Part of a small language model's weights: learned positions.
Each number is 128 + 24 x the weight over the matrix's rms, rounded and kept within 0 to 255. Layers, rows and columns count from 0. Numbers have three digits each.

# q: layer 4 attention query, 192x128, rms 0.105, rows 0-63, columns 0-63
# k: layer 4 attention key, 192x128, rms 0.104, rows 0-63, columns 0-63
# v: layer 4 attention value, 192x128, rms 0.119, rows 0-35, columns 0-63
# o: layer 4 attention output (transposed), 192x128, rms 0.111, rows 0-35, columns 0-63
q0:108095135111114158138143169127121146102118146128125118122102129139076115141184136151126110137139148126141112122143128105155135110122123098140143094133147118081130130127147137089136108114130135
k0:136095128121153112145132095153143134129120104145122127087150142074134121122184136084091110188116125117084118137114122140135134126131181117148144139136093140138129122152142130124168139118146117
q1:124156126071117115142135163133143133135165148117143135121112134146087153115125133125148128126101135098107171134145120109107133137099128120121121109111141128152117113164126140107140142121164127
k1:152136118124117138152084144185141139099120109114159152146128107148150092143129112086134118046148158143156101152137163178128128118147134154130117148157119133115134141133129120123083109139092116
q2:095108133143109121157158151116146083148165207131162116112074090103052121190225168147118113126130145147143126108134138140134095106108126088114113094120135153121142116154154141092133109142148149
k2:148106129108172142116157095120146128125128106135130139106149138116165143108178106111097131198097161077090097161116126159133167138131183107139153124121127137151132126142137132148142172090121125
q3:167132093140136139128136136139087140081139092163109115142144148143096143095127143109100151132121141106111147144129133129117160124125121098108140136155164136129106089134117150161150159130149136
k3:113099133124139148129116156146127139151121118129146117103126108092146130110138088133144101136164061151138119140131118126122117133125132156107166120155145130144125128126124175098102067145111130
q4:139183121130143115093117109131132115157127132094171173131152127117163163110092140093161158124135062111128148111153156141125163127123103133130104159133123100141114100120118149176109119114112107
k4:122168127145102138107096161127128137124127150130135135185106110186111124158097128158145129025127124156179139130129133113121100120121073153130116119140138139124130131112112125121102128147125128
q5:127123147101099143128106180114121131156095151089145143158107120103103144124190117114115089124127109132138135102144106123178103135128126140155150086100158147117156173128147107099135113142126113
k5:119137153146099053137119113163164125120134116148097116097155134149148147132157132113110115037131172135078129130129161123119119123106151160172118134183120135141112125166116135142134146114123143
q6:157162123146102101104115114117134109128154130119169176128123127092119148107111141124139146132139069134132137120152139140106123113138093173127100138105117141152131108159126152168119130137139124
k6:116176129144113127133114139110142118140114139120134142183129123201152137152097143153139116032134091135147117148135138118138100122099093138129118133145160123125118129128116135133089128127126142
q7:108154155119113105121109118112142094180149162090158159141127098101145156167153135110139125131141091144122144108142140153149095121136107149147120140124114117148134134126146133160115113147106120
k7:114169132143130144125143134098133141135146141110095133182134137193141152137103139150134137040094152129149131128132136114117130128114101144141134122121138144100129120124099125137104163122129135
q8:128105141166153158134117091110104141122072083119098104120165140139183087106091132127138130144135127134118089152140111117147135136140127117113172152127116134134133120111129096168120123114089119
k8:084130097129128099105157153110117134136131136122105084138111131113091149138070149140183149197121092140179179090104096104118124134170100116137118118116102117115119114105115143132183144149150128
q9:122120099115140112142123132144125133122122149159088109115110103129120126154164113136128125128134178142107117118139105132138103094113163130129137106131109145103133167099167121109124136132112143
k9:132090127113148146133167092133110127119125111118111103084159144079118103110139106129111139227123143106107109116138097139123156153151167110118134123105112131137134112142132124126144137116149111
q10:108134139103112109132128172141153093159151192109171160120077096114086161186172125159154119124144121139144115086154145135125102111111117154134128120112166125106141132151156186104114107127125156
k10:143143128121133142141146076123144119109111134148129158140149137159146127170176157109047132084093172096092121201124135161139146127111165112148117131148124149125131112136145090127087173111117113
q11:134183108116093098118132134148152113160171121097163160110127125122110155097095148092144131133117077120154141110126135136129129117124096154125115132115122136161118117177126144151118141145150119
k11:123174112128096138133084154125137117114107143134144149174113102183155141150108150144140125018140111152153143159164148147127121121093103163127113141146147135127124139132133127128081127119114130
q12:124154141075099119078119147166134127153093144093148165159157131132127168108139119115120139123118117115120163124121158120114151166140120163144112129128123091118131103131132130140143139150146106
k12:124150152113123136139100127121141130147114136113142147149125124149117130118147164115131107022127143159111126114132149103152102129087088147143094115142146151125144135131116124124087114131130118
q13:122083121148135137150139138145108129122093166165094086126120101150109089150151123156103109132137190139151108133116108132134115134133148098116160108135110116081137125097137137106173113118130139
k13:127091122111149153131155116119132116125130118138132113054144149055116110100174118101105123242113128119097128129103113140131143132128179097134150117131125125120128127125139133118162135113150110
q14:120126163130148117158131088117109103151137155139151125128116124087152121175128130081118121127135103128157139125113135114175116123130137115110085121130102094168112124097110108123129096163119127
k14:113144141131140146137119110104115143105179149120109125159120140141129112120120114133117127166079150121174160123122131098128150138146130118143177116121125136068135130140121137138158137123137119
q15:090128133101093134108113149164133102136136160106138155151112112116126138157162138132182097129156108130114146080147137129119121100094102174139126117122126133127143145135126130158107141121137118
k15:136161130125146116118128116109144109150125135114138141140146127182120131137144178120117138009115131090127128140147120146125129116121102151136099132140130135126150115128123115138084124106127119
q16:097123140047096129118121168152140105192116170072155168137143113128112172135181138148152100129121123130115145102120132137123126138099131132142094155135183117138128117145124138125123112122130114
k16:140150169116140112139109137139163125132114140126121141120129122134132143129138153100108116001097195084141125167117130141107113135154110141138130114119101156115147148144131113113093164116110125
q17:139101145129137169126117143131118139121127140178144097119132122118087144132140120133074122125128138131150101128129114121125129174154154110140124133157140096160116093110133153100137094142145136
k17:135107149110138110146144107151134126123145124130096129094135122061152108122150114114098135207121159132130146153116131124128140125132167110126168115139128137109134142147146134128150134134134129
q18:157156119147153145204137104101087149104135122133124133134119122112180133138071115130151086132126125126161125167130113137142142141178136103115136147122137161143133120116100080105128130135125128
k18:139148097163121115133156130162121136111160141143157101111114116115131100119087080172130153194100113117195122113112147126108125148116160098088134128082101095144087131128153131136165134143130137
q19:151177123129117092145144109123130115125159136082139171142110123112138115132102148122151146142137082139129134117138137134135129090097100182140119126090142174130128170156125123164084156140128140
k19:135169117144111125121111142114142118145117139135138137165111113212141155161085138156132126032128104131149113132160132133132126119106109161110090147122142108132119123123109121131104138123115126
q20:134143141150097120124135121138122154112164077125135122127130158121140109076111146100118124124115094130138147117113122110144130119105107148155153098127102169148118173162114124150123144159137122
k20:108139130140099107128078161120138139130128131128129140171123108179145147141087137131155138025149101165142123111155141125118115129120101160119113150164144105121122132133110148144099097130111140
q21:136149147144141110143125081109100131108105166120125132128122115115139091146095148130131134129168112157135107112128123147119144120110102148121123143085109150181118136122132109167116124128105118
k21:129162112132131138106129091117142118138136145132133141108113130166119111165122096147142140140098118090177146153114118144151128130128141121125136119164142088079103121115081139107130155135139118
q22:097165141047133101124117126147120089167127184098155176166119113111133158146178139125151106108132100114123172104128143125150114143105124164146097108098140131142136163130143122132119143150152102
k22:151152150147113133136113140141155115132154142105131159133123128193121119130136121118119120000096190136141102142122169125135114121116120145148112125150131110103135135137117110128070127123108124
q23:105125117078124149117114167141118133145121133141125130126093117114132152140146113125140103143128150129132145125145109114153100139137132130106139089144131126083138153110131102081132119126136130
k23:142105106121137127162152089158128139102117112138118131085155143084133111122162129109105128163132143108085143133134126115128137123128159108143134139100110160151126117155165109129165143101153110
q24:135172124143119090126145089098126114130159122098178163127134139104138131096109155112141155128103055116142134133131142125136148125118112149133110153109121144188126098166134109152127115126157114
k24:133171117148112132132093161123134126138133133120134156183123110203136140153083141142142111033132096146167128129153143125124111113111101149116115132136145124125120144114109138131091120139102139
q25:096127131122084140069116178157182135136137135111144118133097130120114161139178116130124112118112140141117155113115143127125100143142120130132122120135148139076130144137108150093136149120154148
k25:143106145121140111140103128108131126146123122132120134124141135120141136096173154108111120049153156116028101135140143130128135108095134122133103126128155163182144128148181098136112116102105123
q26:143153117144139110124133109117145124158187132107172169129129114111166157122099124113146113143120072148128122109143131153140109128142116164135122138120141148167131113142120126155113136135110125
k26:115174121150109135150136160117132123133132143121112127194129111175129136173088152165127140035135093129166143139142128111113122127114102134096128131118133111124122130133116125151113128129123138
q27:136153146063113153095096179160162136178139135086160163143123101106082191161193131128140097112139133138087152089133135137122102126105114146156139139147192128123133140148135169119107126110134136
k27:141134166110112089157111085162129126153128142133093148130147121126152119164167112129088129004125199105076139168153109148127105100147121185137121127159130174166156136144144115150065138110098127
q28:114153112156130112111153119118148126140127155110154136116118134147117138123110143118146146119105065123161139132135150138112142135117106109126120138106114115142101074147127164167133151123123121
k28:122153107146129152091092170109127117132117137135150135183109114193135123135117139139151127045134112145154134148138132122145106132114105126141133117152142120132131139108116135123097113147107121
q29:129115112159137128161143096136074151079127089175067070130131139159183074109069102142133136149155150120156097153152096105169129112135136118086167112124068117117142159080117065124135126130112124
k29:105102066150152133128153147130125124092148109130136121075137143090079098088121130125150136255117088144159137104103146120117171128130146096134131130107107119120117110134132130120192105132164125
q30:134162139121101133113134114133116152094158054110136155158152179130180143090087129111154118125126078104113144128130146101143158108093113169136123119128135163146136162153114078169110138128152106
k30:119157120140100095132092158140133140139143139128147143186121117194137143157105149135151123007146101161160127116146140122120119109114075172104097145142125120138127123131107138133088106146111152
q31:121112103144124123154123111142092136102086095132093115126137164174176101084099103146141113133126152118141104131161107128126128128130130130109159128115071117082144148105146126118142159109129117
k31:113078093156119113112156147122123125105107097124154111080123141089074095093119124123168139203152080158122124098112129133140122129115127118156111127148126130163149131129134106105164099137153137
v0:174141130123141095118134144137154117149102108099151135100161140112109105115130131136134150118090115095130127138129138137168146143152130102106119171113123109139135112153135121158132112097162104
o0:143161121143136136127141121115130148099159162130110101146142125115137174143096124116104135128122121115125127141092108146069149141138105115133096125130134127114126096134131123138128131145109121
v1:142110101136164119132144102127147114141114132105129143133156131133164102128120132121140178129109114100118115153165123128125122107150107115148118144114097168152142153097139135182122155104109123
o1:132149149116097130135106130107092126083121167148125098123117130093154153127086146115119143128141105134126154128080138123134145166127158140133138116184153106079150106144123114118169146135117145
v2:125131123120095155128148113164175134137131115095139113132146156142140140120153138126149145128090129096117116130162162126102116109155112103180119155141117133131121119138143116172123159128142092
o2:129169106147120114127107137100093123080101163160108100145126141106148146117100127121136158140160111138111141125108126128113140149117137141122123096149131135068134118112114096111139138118095137
v3:165113141116095096102139108174176130138131099114121121119156159125142122121121110149139157128105114092128124141144147121114108119147150113136109181130130100152123161112141124198104179087104116
o3:128168103147130147145111113101112122087121196146101098144132115128189157134098154096129166117118117110104171138117131128110140143116143138113126113134126152081150102137124099132138124132101122
v4:109155127104161112127129117098123133128122120120151144119145115130125109119127138103121139126124130112118125129119131118143158098109099123124151130112099169120149096144170127142141072128157117
o4:167117124143122144133148144142123134124147097134142119124118148108103136101138115153113108130136127134170096124115122118133127156140113114157090132151116117156101110115112133117118131142143143
v5:097127112129113146109140086122135122144160109128131129125148155127131143101112133122118128129133135133127171142112103128122133119126127140161132140140130133134142111163114150116102126131171123
o5:167154128169115145138108137117098137102107126160141134131147132155163089162103138122085141128139145135117111140144137111138130141115122136130100144119118118131123097116134135128150142103093119
v6:163119126145144104112145129141158129128102143112135144128156119137140075135142113132146156126094114112124092116164121132165128151146149118109117135132123123106118162101127129182138149107109098
o6:098140135102113126130124128104120139106137194117113097134138123089136185114112142116137131112143105145129166141094122146095136127137138116139143115137154116096141128153137130145138124151118152
v7:122114106102131128091096140102113125144085123145129140109145139119138158111142148089153152128128121126128105142096142119149140114151139107088074169139122112167127134117108116131144096099122130
o7:125106171144135068117150121146150110131153079127129163143151116134133130182053105125094133150108115118135114122158113144112158127135116133115139128131152105152127100151121101116110111140123125
v8:155109129135087122119134108158163128125149128132126121132132132136138120143128102167145139129105134113146143109159134132130090145130150137125104145125144099142103170122126125149112176102095100
o8:098163120127127134134105122108117126118114206112110105134139125129153161122117155096145142127137108128093170143113131127117131113119153122123146113119125155073159128141132124147154134133107131
v9:144145123100170104129136168102143120120089128096121115113129128114134132121141152111127122122112128090105097132081157120116157134135110107111117083129103165138148113139130095151145120167141152
o9:158094118128159123121154119153134150130154080172125103133104136110117127114128094133152131122135145109172109095134112138137131154152109116134120126158122111155086149113133102114059106131150136
v10:085128120126126121160141122098112137112123139136097100158101114126139117138129158104110108129153140151145150115090118128071136093084103118151165049124153154155149105145091163117138112194141191
o10:147096123127143133139135140143111139130131066164140139089108135144100084110133118148167106136151152126144086122158152114182100120157121135125125141124097120142109169103143112115103135106138107
v11:119139105119121138130125124128174128144112143108134133109117132152155122118155132107118150134098133138106068133140163123151130117130128134178098150127109143080151115119120102114140123153102129
o11:137104139127122111114119151132114142126163065144142126131138139125123097124099142144128124123152120126146118118133100148138150138136122125114118121167128120130116101140127134102148133125114151
v12:123101160153091085144139117145130129096153127098109114134119130123088094130146121157118136129137130120173129128145118123106108102107135141108151111135129121131137154104128161154131108149113123
o12:110143100082145155124119139143132121148091198143103136115110126117144156106163116121192151102115124149085162117118145106119116107147132120116168117135131141097135153132122100148094138118133111
v13:138152118100147123114122134128127126146122112120137135116149150132140128112121147089133132128129130107100152138109146131138158114125105114111107154113101144124145095133142120127127090128154132
o13:161124120182127136143133114119104139108134094155138112136126139130133108139084114133077136142127139130175096135130122122123145147146128133136092135140115111154110095131122122117135131124127136
v14:090143130090128141137093166087077123120115131171122130114113110120121130119128161101120096125146130171125147113084120130113148147121128128111121106124153128137101079168110140070146096150160157
o14:153097132158140113118168116157157129164150053105142169130135139151088109136125094147119104141119139118154081127162136121141122116131101128133124150095116123189109141119136127116093113127142120
v15:146128124121116128099117103153127131155114126141148150121170132120134129115117134124166143123140121116134192138153114124175125127145137136100124174125135089169146146127148127123112094077157090
o15:125171146162108123144109126092122117113121181104139120150159126117147172144086138103093129127119107132107132158113109124105147136114145116148114119113141139095149108138120138150167149146104136
v16:123098122107133091117104165090110133095124114162091122141106129111130144131103142131131125138148138115165148153109138120097126115130134120096093133125150134187112147132111132143117148116108160
o16:124117151140157098132140083169153113154133095129110165114132114165138099163122102092139154145097130100124114141169163108151118105139137137098170153106122127152125124145129101127079116116133109
v17:094134135080125165110114159128145128112094105133119115110121157132114138105166157118131111127122133151104128098102130136112140172129155117176086127142165144109100077190119152109128118149138150
o17:139117077192143112103153107122142140135134070139138160146141137158131101123128093139115134138125134104149098123180129135130136122114088133105120150101094128182101118103138103115098117122141121
v18:112150111139107136136118109123123129139129138125150144119108119144147148138111121094124128129145131170101134131107134122137158107131114160178137144123089130100152107134136099097139118137113121
o18:150104147144115141137129152125106122140149071142146122127138135135110080130125146152089093125140148135149102130152116133158119137106132126125095126134131115155112094126114163099153128120144156
v19:104133138119124137123124112149100126144123106127118144138149131115129139119120147108110097127151128130124180115104089131141160118106125157104133126129152109136120095151104182113102126140163136
o19:166150100166123157130136119102127142110145126131140129135142136159131111142135126110097124130123144119144099144150143124128114131130108130136096158083110150166121127136145121144124117127126112
v20:100115090159114125133121064125122132144089147119161164118149105161149131124134128109105156134146119154123063125143075136190139107145128173169147158126103158105149155115118113093123121101098095
o20:103116194090094122102129196122125136134186106102151125117155106114121128157129176152092078113134118110118134135131108174152130156098122104146098120165158122137144079150130183113182146140142158
v21:134112128137118111119158108166147132134173094110120094144146183106099103124108147105149148126133132084150149133152129132122090116144111115092122135157100157191170114101147125171089117132130121
o21:130177109138129155142082120108098145086059179169107100137101126132201128120129128115119176129110121126118154139134127108118143143133160146143123100158109138068133142127119103128124158102117129
v22:107142115116170111143105143081098130105104148146106135137095096129149127131111164108105102132151132128141096145072122116105144123101109129110147065127149169141137123141084133101150107172113185
o22:153077154113143116130165130165139143153181052122137143100115127132089104129131100132146095139123134127159105120145138134169111126154102119138132146116123112162111165127142130124097118123149124
v23:134123130143126099103104112112119145109163110128123127137150149132094097131168134134112144131115125097175119137163114135105118109158111127130151137165143136186142113121144136161116081124145117
o23:124155130115135118131141148162114113122092151130114123106133138108149166113099123138140165157142103130089123130106150110116130143132129119128136105134140150092143128129123105150123157094119104
v24:127131125128127100115113111136131131138099138128162156110162111145120125117119142129116164133127118111144124158143086146178132128149132160130112181131119111158128128128133136117118109079149096
o24:134150154130119128116140145121153129124171139095119137142148112114122167162118136120097098117108105114109127148103129140103139150108114101137109128129156139123153078158129143135157152151114126
v25:126131139141090122143147099147120136123128143093148133102111113104121121141136117086170149118155122125118162132176134139147131106133130128093141141129082124145146146127163099126135092139157110
o25:101158121133128158123094167102111101157099184133153115147127148087105161083123127153128116119126105148120135117083105112101145126114149116171151081155159099105131111113122143120157156172124157
v26:131133127158111163121144126145136133134169136146114117157115135143127126151127086138118119133115131155127148117147130133094145123132128125146157109123130139113173140115125097115113137146110126
o26:106128133108121142159094128119087116124088162154129104115116120133161105103151168131138144121173150142117140127137129118167114137114164152137128105134125131092123139113134148134158148097134137
v27:108138119132134153143113153086077124126115155158127132130108104130134152123117128116113092128140135191121111110101121115140159144116121150146152087136114144085127079147110108066152100143150142
o27:139091161122120119117155144159152126164146055117148152127129130144084087137155121160118090115124149130155090118158122133147117121131114121130112141115131109185103160113132157111106113129155135
v28:107145128116147127124106113118092131127149120146135143127126136131108120121136153084121119126165125130121132129105103117141166116128118134082142104124122148138153099148138137107146094127161129
o28:165102133142131133126154145141139133148122080127148148129129137130120106120124101148089110133110132131169099126150129120148120145135112130149114142125125112185102125120123142128098103124148134
v29:093133123140115121156120113132120122118089139130139152131100118125127132133096131114108116133158125152125094138103111132126129096101125169157140121134112137108144126116124128075126132137109125
o29:149113147121125147108134155133142129150173086120142139123125116146109101142184136147121096107099143120140130121155132127169105130121107121114111146130125136154113124131124147113122117136170136
v30:106108105140127128133118130082117135137114131137139144121129112154139150128110132132115162139102112125127101174146145139130143095136131137168092200121117145123132143106142092129135141096135102
o30:122136182098126094117126133144133103114150124112110150125152124123113142162123133121109142138159121122110113130103131147128134147108120143121143122150157111112144066154101145101159151128104133
v31:114157129101150129148120134127145133136090153150114137130121091146167130141129134131102119130150124157108112126087095142124137142092136131154145090103186137110116138155090166110118158144113176
o31:144068112141122135135162109115125144139190054116151130119129115154106096134133138124137078126145136097157119123150136148163113136124105127129109158109111130163124131117155141130137108151130114
q32:117110111150124151139124135149110159099110074134128119161127179130148108081157156098122100124119100132149128152105157102102157107121098145104130130127146161149133145122123106145131121132105118
k32:150143145125140129092093128110157161117110128138129153160115138185152142145127140123100138000124144145105125141152130132126156132135120122157123148138103113126130123107099099126088110125125116
q33:129135196137156140154140172120147131143139159080153115137087112108106124138117143131156126143111127133105074120124132132132114130083093099096131102163129133116116098140121123147140140137117125
k33:103110115119082136124151114168135151160165145140135115111128108101115126140119086115166107225120091135129135104086092117122131146155155115116183112114125120142134125140148163130190138156145155
q34:111119127086147122102117158157078140172113149097105126129165142142153140096127132082188115129128154155125112140138120135105137103169094113121126127112128123132114123097083132154109110104144135
k34:135119151137142148112152115123130112127133130127157092082117125081113093081137110138107097224093133144101128098064118130144081181135151078133149090087117116133154137125158134105193132158122153
q35:127126157105112119109133088152128152087145095098139131160088166117152135126165100125157094126072093116157163129118149096173100129096115131140144084151117171127130205122128102104107153138151110
k35:107157169107131131120099124119108119126144138142106156166126113194134127153129155132092144000150144131127116147156126124135125122116110154116126133159128138147134107137132112145088125109113114
q36:108138159167142139148141087116135140112097093140163132142100142121147163082131142125104112102130096116138125124153146142094093124165120149138118159181096196198116114135150103141150165145127117
k36:157173125136127128105080133131166139145123134134120130157138097158138129162127127130132119000123155108102109151143145167132131138128107117123137127129130124116109121119117116131052131133125121
q37:148119150128152119135116108152155153181108119095096126157156132147130135153131115115130113128155133120105119142115131101144162122080129125126150091142129110126144105140137159165135118137119162
k37:090087129137104129120126177126107140135160137143151096111110119079106128109153152108156108203103118159108140119087116142152102119167135105144128141118107115120137122127119136107174120148143119
q38:134146122120124131143126129128173102124071105128111110167112130123106122156144142116082118110135151099118132131150133156095138127159153142139129128142145119156115090153168159161104162139139142
k38:139133094143113148130126133139135141137152116133157137123154133123072079111148136086137120092132171143108091137104140192156159085139127121163080173151132131113114120135119128114070085108112099
q39:162128121132129091100127129132109120176135195145110112143148087112131151148069149121158112127188141133135115114159106121135140128114109086070108136117144117133112087126115155145150129121114145
k39:123117107142134121134149138131115127132146128123145096087136128077107119090139120119136132255104118126120113108077122146115134135150133123136124123099135113124133120124124144122190123147131131
q40:164138111186158123140123136156131143088148070154130129117099163119113163056150142119082112139092099126168121124125157138106112134145132137136138125114117139147133136108117073120124110142136116
k40:138140128129135143108111130108148155117098117145121136177127137192164136179098139138090139003151119130129114162157138127102166137110120133136119143137150142138111131145109116142086142117121133
q41:117120131121149128137136110128125131105179129146142144126139158124153193115105130125124157140119102123143133132150139130112129104151121190129106149107134135152119117162153101168117144118125149
k41:137166141135139150136112133088133115144096127118127158169129126188155128146134123137112130008147128120124111169167117121135153141083122120101135113153105129138127133104123130124088137128128123
q42:191074070221152144108153122134128133077104108115140104120134154121098087105128133109150122150104160107108109143110097154130156119103150066112124116091145112077099126135127117066122099102144130
k42:147118094128159146107142139100109145138143088161125117133140181099096126150101110122063155225106074139111143136137138095142156147124132111139111155129127112175147095167146113159184143100157110
q43:151109089148116105128126149150147126157103139108107100101164107120069140194144150115151103111100168100113085162161131180100114051159121125123111156108146107159120110143159163152106097091123145
k43:126103102132139153088182104145126136119159124097135105057102120090089102113125107117132121255126141142120140079087125138126135162143128110136136132128120125120131131146138135116156139113116118
q44:121134113111125153133138148073124134122121119136180137111093137106142121126118131141129172137106113141122113115142125149095106140163134171138083186120134141182109087170173147171119183111116107
k44:130175123155131139145112112154154109166119119133114161170154130199138139152120127131115111033158133076139113178173111114116164118099119147088134122168116126131130126133123113126075119123127119
q45:129137105140134109102120098135104124082142097153123139097140153132139142085113122113087150129159107106126176128115149138107122184160164169161144118120097136155129147116089132127112106105134146
k45:146139125125156131140110144086149119131078120131131136179130142183159141150147166138114136001112136116143104158167152116124132119102104114120092141136142124129134122132115084117094119143133133
q46:144147188108136124124122180097121128143144152125163134116154137088118146098117134091143138110135103114159142120140133117125134131107131102062115133137101110144118091127149116170148096136124145
k46:102128094141106103136120126109135133165121156148144129169108112139148142171125123115115111118127109148132094114146128128151111111110133106139145100126157126108133142072061120112126121176131154
q47:139113110140110103098101125134112120147090159148092098159137118127106083141169139088116091121162168131133135118106113137120152127115140087125146094124111108105135128083120171115133108144152123
k47:131090127112138127127158137117121148126154114121153103081145148071110102091138128129129141255096127157111126093091135137132123122155145119173112151099157112116113118132132148120197105136117127
q48:143130103196150140114152138085109102139129106162134127131096134127061169094064139158088154140134124135115078160159119147080142161132140136116105165151136123176146080128113115128120135100142112
k48:191154061174178132162149125115170136132138115119118122142137134130140118161081133108091118137114113122140097144105120129096187135127138096117106164107101118134115104171160134143106143122154155
q49:088153176113141116155151098133126113172164165094131118115149098115105164155115116151154118125142133113126099096172087151140072107173134145095126131141106169159125109131110132128133150108148122
k49:112126120105102118143162146160135119143156147086140115075118091076118136141139109145192121255130111104129125093100132146133096147138132117108171102132116132140115139157162134125142159152115158
q50:116133123150113116101146131124122122127102126115136115101146106134113163170069136157171125137135164121116125116148080138156154148155130099122125112135141079098144115125123136062134145111174129
k50:141114124121108135136154102142106110113139116121144122110114154067095086083151121120113153234131121115146122138111122101117110141109139140119113115119132159171126130153162138146173142123108138
q51:078141126071096116102122112096082135116109145109100105144173135119181134122141139158142153113132156117158190093101085077159113141135110146135162129141095146134186151084103134094150136140145052
k51:116137183055121121122111122127116099104125130120123162103129135133108116054181157120122136074146165098131128145156157135119115112125141144152121122118159146123102166114114113146103105122086134
q52:127139151128141132163139106144145144106139104137155159135112155147143157079142137138113131126095078131146126138138161119101084122140094176137125157144120162176123090128136105165123141166134127
k52:135157131132130124122090134126152135148106147135127147169131113185180132167131138131126125000151144113120125156167131135117145135117116137115145116153115144127133142130126105134070136120118132
q53:135121132134120086115130138116136100161142176164116110101132096107130127125127134134127120118166162133093099136128126121125098141115139095136105127138097123147141110102133147121134115118113116
k53:123104098122104124137155136135110132122147120095137106091128134083110119107124126134146125255112122125147136070101122141126128127152127118130136138089167112105122137139124148124176129136147135
q54:095153183053099138160147111163121133097122092089140164127134148129121126142133103139118126121091100095130154114128144143126114118147128163157154134137095177121131169163158097119132137111181117
k54:104149161121128120124083119127147109125124151117117149169118109183149153162152147139142125000135146137123124172172143120129108117099116152118137101160119141148131137112140107143045144150114136
q55:129132133150160113117109094104145154115169156102133119146148126103157116130109155120165162135123139127122123125104099128132088100129102140134146161143140103144142083078106162138136132176107123
k55:123120127111111112134156136141105135139122133128127125105137133098138137110163093129121104255130095131123130109118136120121127164128149099115133131074125141139125152158118112126192108095118116
q56:125115121153121109142119135125140130099154173121129126116097120134107101169171137140165128128168132102123110104160134123131100082094114131068117135111123161139139124189155140180117135099123130
k56:106142076116148127128185128127105144144155152109144154124163109141126087189080131094154167204144115074135151133153108163134197098120131125114144138172140078107099135095146120124127115105129098
q57:113165166073114119124125086091121101160149111141148153179124135152153149107144099145104130128108079134174149130134131065166100162088155163144163084190140168145159176147146132149074150150147105
k57:105154135116126119154100140143132120131104146127124164154123110181135126167112167130114138000161163126147126166159139132118138115114109162113107133143118138123132119122108117123061114139107136
q58:130098146119118122119115162160137128132117128145092106108142153138138117106128114112125113130170148126087141133130121117159140112100125123119084141126088091073134112069080144127142119162128130
k58:123113105136116132111154129090118122116129117124142126113122149077127094077152108146158120223105101131128139054101105108128110118144155085156152126100161133121133159136130147109178136125150128
q59:096121129125108134128142101093126118124123088153130154159127148161105104116166123134050155107129114143103170155092131053139150176115101128209165096194120166137171164107158132085105111144139082
k59:141148139099143131132062129129126123124114141152108143168145144172160116110109162124108143000132183157132133144146136145134140102116134170120114146137138127136119114132131121139075116116112117
q60:138112120150108095147142113140152121131154173138103110112114092109118093151149125147158116121161150132093102111113130139126097122097146082123109131121097156115129089113117147116142123111122117
k60:110105091118128124124153139128109128130142121112136108074134133078115124118115123143174134255107115103138140088118098150127122124160135136103138141097147119115107135150146143125184138130142129
q61:097153121090123117158131099160147102080152143095121140111129123124118162203116122119095088136132104099188169120150147141154139137152128159108127114114116103096134115148132142137114110158134149
k61:104121197128128099144132119114100114151123143115139139158123107192167152150169137139139158052135132114104121153136128130126107098087119135134122121156140156164114135120130123134105146115102115
q62:118136146079112094179141151081138102155134173123147148103111097139125119153145093128112117118114108119127127110148139115144091140100126164137120092140131101132132127118197181163118154176118135
k62:067127135130101135158113104148132116150150155099121144146151103156148128159138138151163143064180148100156132139168107159142141082123139155105158125168148157106138131127101152143086125106097107
q63:119142143122134142159152114130122128083136115102162135124093094106116129157108139124133127137086098104180092152122131157101094137149139131136132151119140159177118104174158108106125133096118125
k63:129149163140135100151104096157164124145123135118104141150149116191146174202112137128117110063144130105116135172174134124116149137120092149110120123158109132157108127154137108152096147162139126
v32:136139170119089126195161086201123119192144129096154152116141137133099122120119097147116172121140122175129146092155097131174151110141167117165111188092117116079085081112125103127148144174175107
o32:171118061111165137129101163120144130063117141136175152107109159143157106131116153123108116116160159106088120150116125147098133116100153106120083168143184136139141103133131163147134124168106117
v33:088128146194154146119152073159110124125187159108137130177137112152082126118144137126104165126124113112139158103127125121082159093068095102119207097132086168143191058115125145132156085155141141
o33:145168135018139141154150134101121145167095127183142112128128125088127111092094107132094124114158129170118095119118095108196143156151117118166102102189172130079100165098102109116139119146122138
v34:161151180119079110145123145199137132156101102156102121142110114113141130144116093142079100131172134124147125127133103150042131085081140161133121118163203107140119115137153185090102156144125181
o34:134129032108136130145125061111142140148123099156100149103116095173113075110103106122204114138119137102096152115142143175132120127141115154098127164113086147154133168101127118168121140102108078
v35:077095128158169163092142109137116126116096142067113124129163134161141130107144101135148179129097115156136147125138113132166147169103095094147162149159165126120156091137062086146122156107129105
o35:165140183083097086108121163083119132120189162160144090146135124088124124109105185156125122122158121138092062141134089117134151138149121106173115122152131141066110102141146134085177123164103161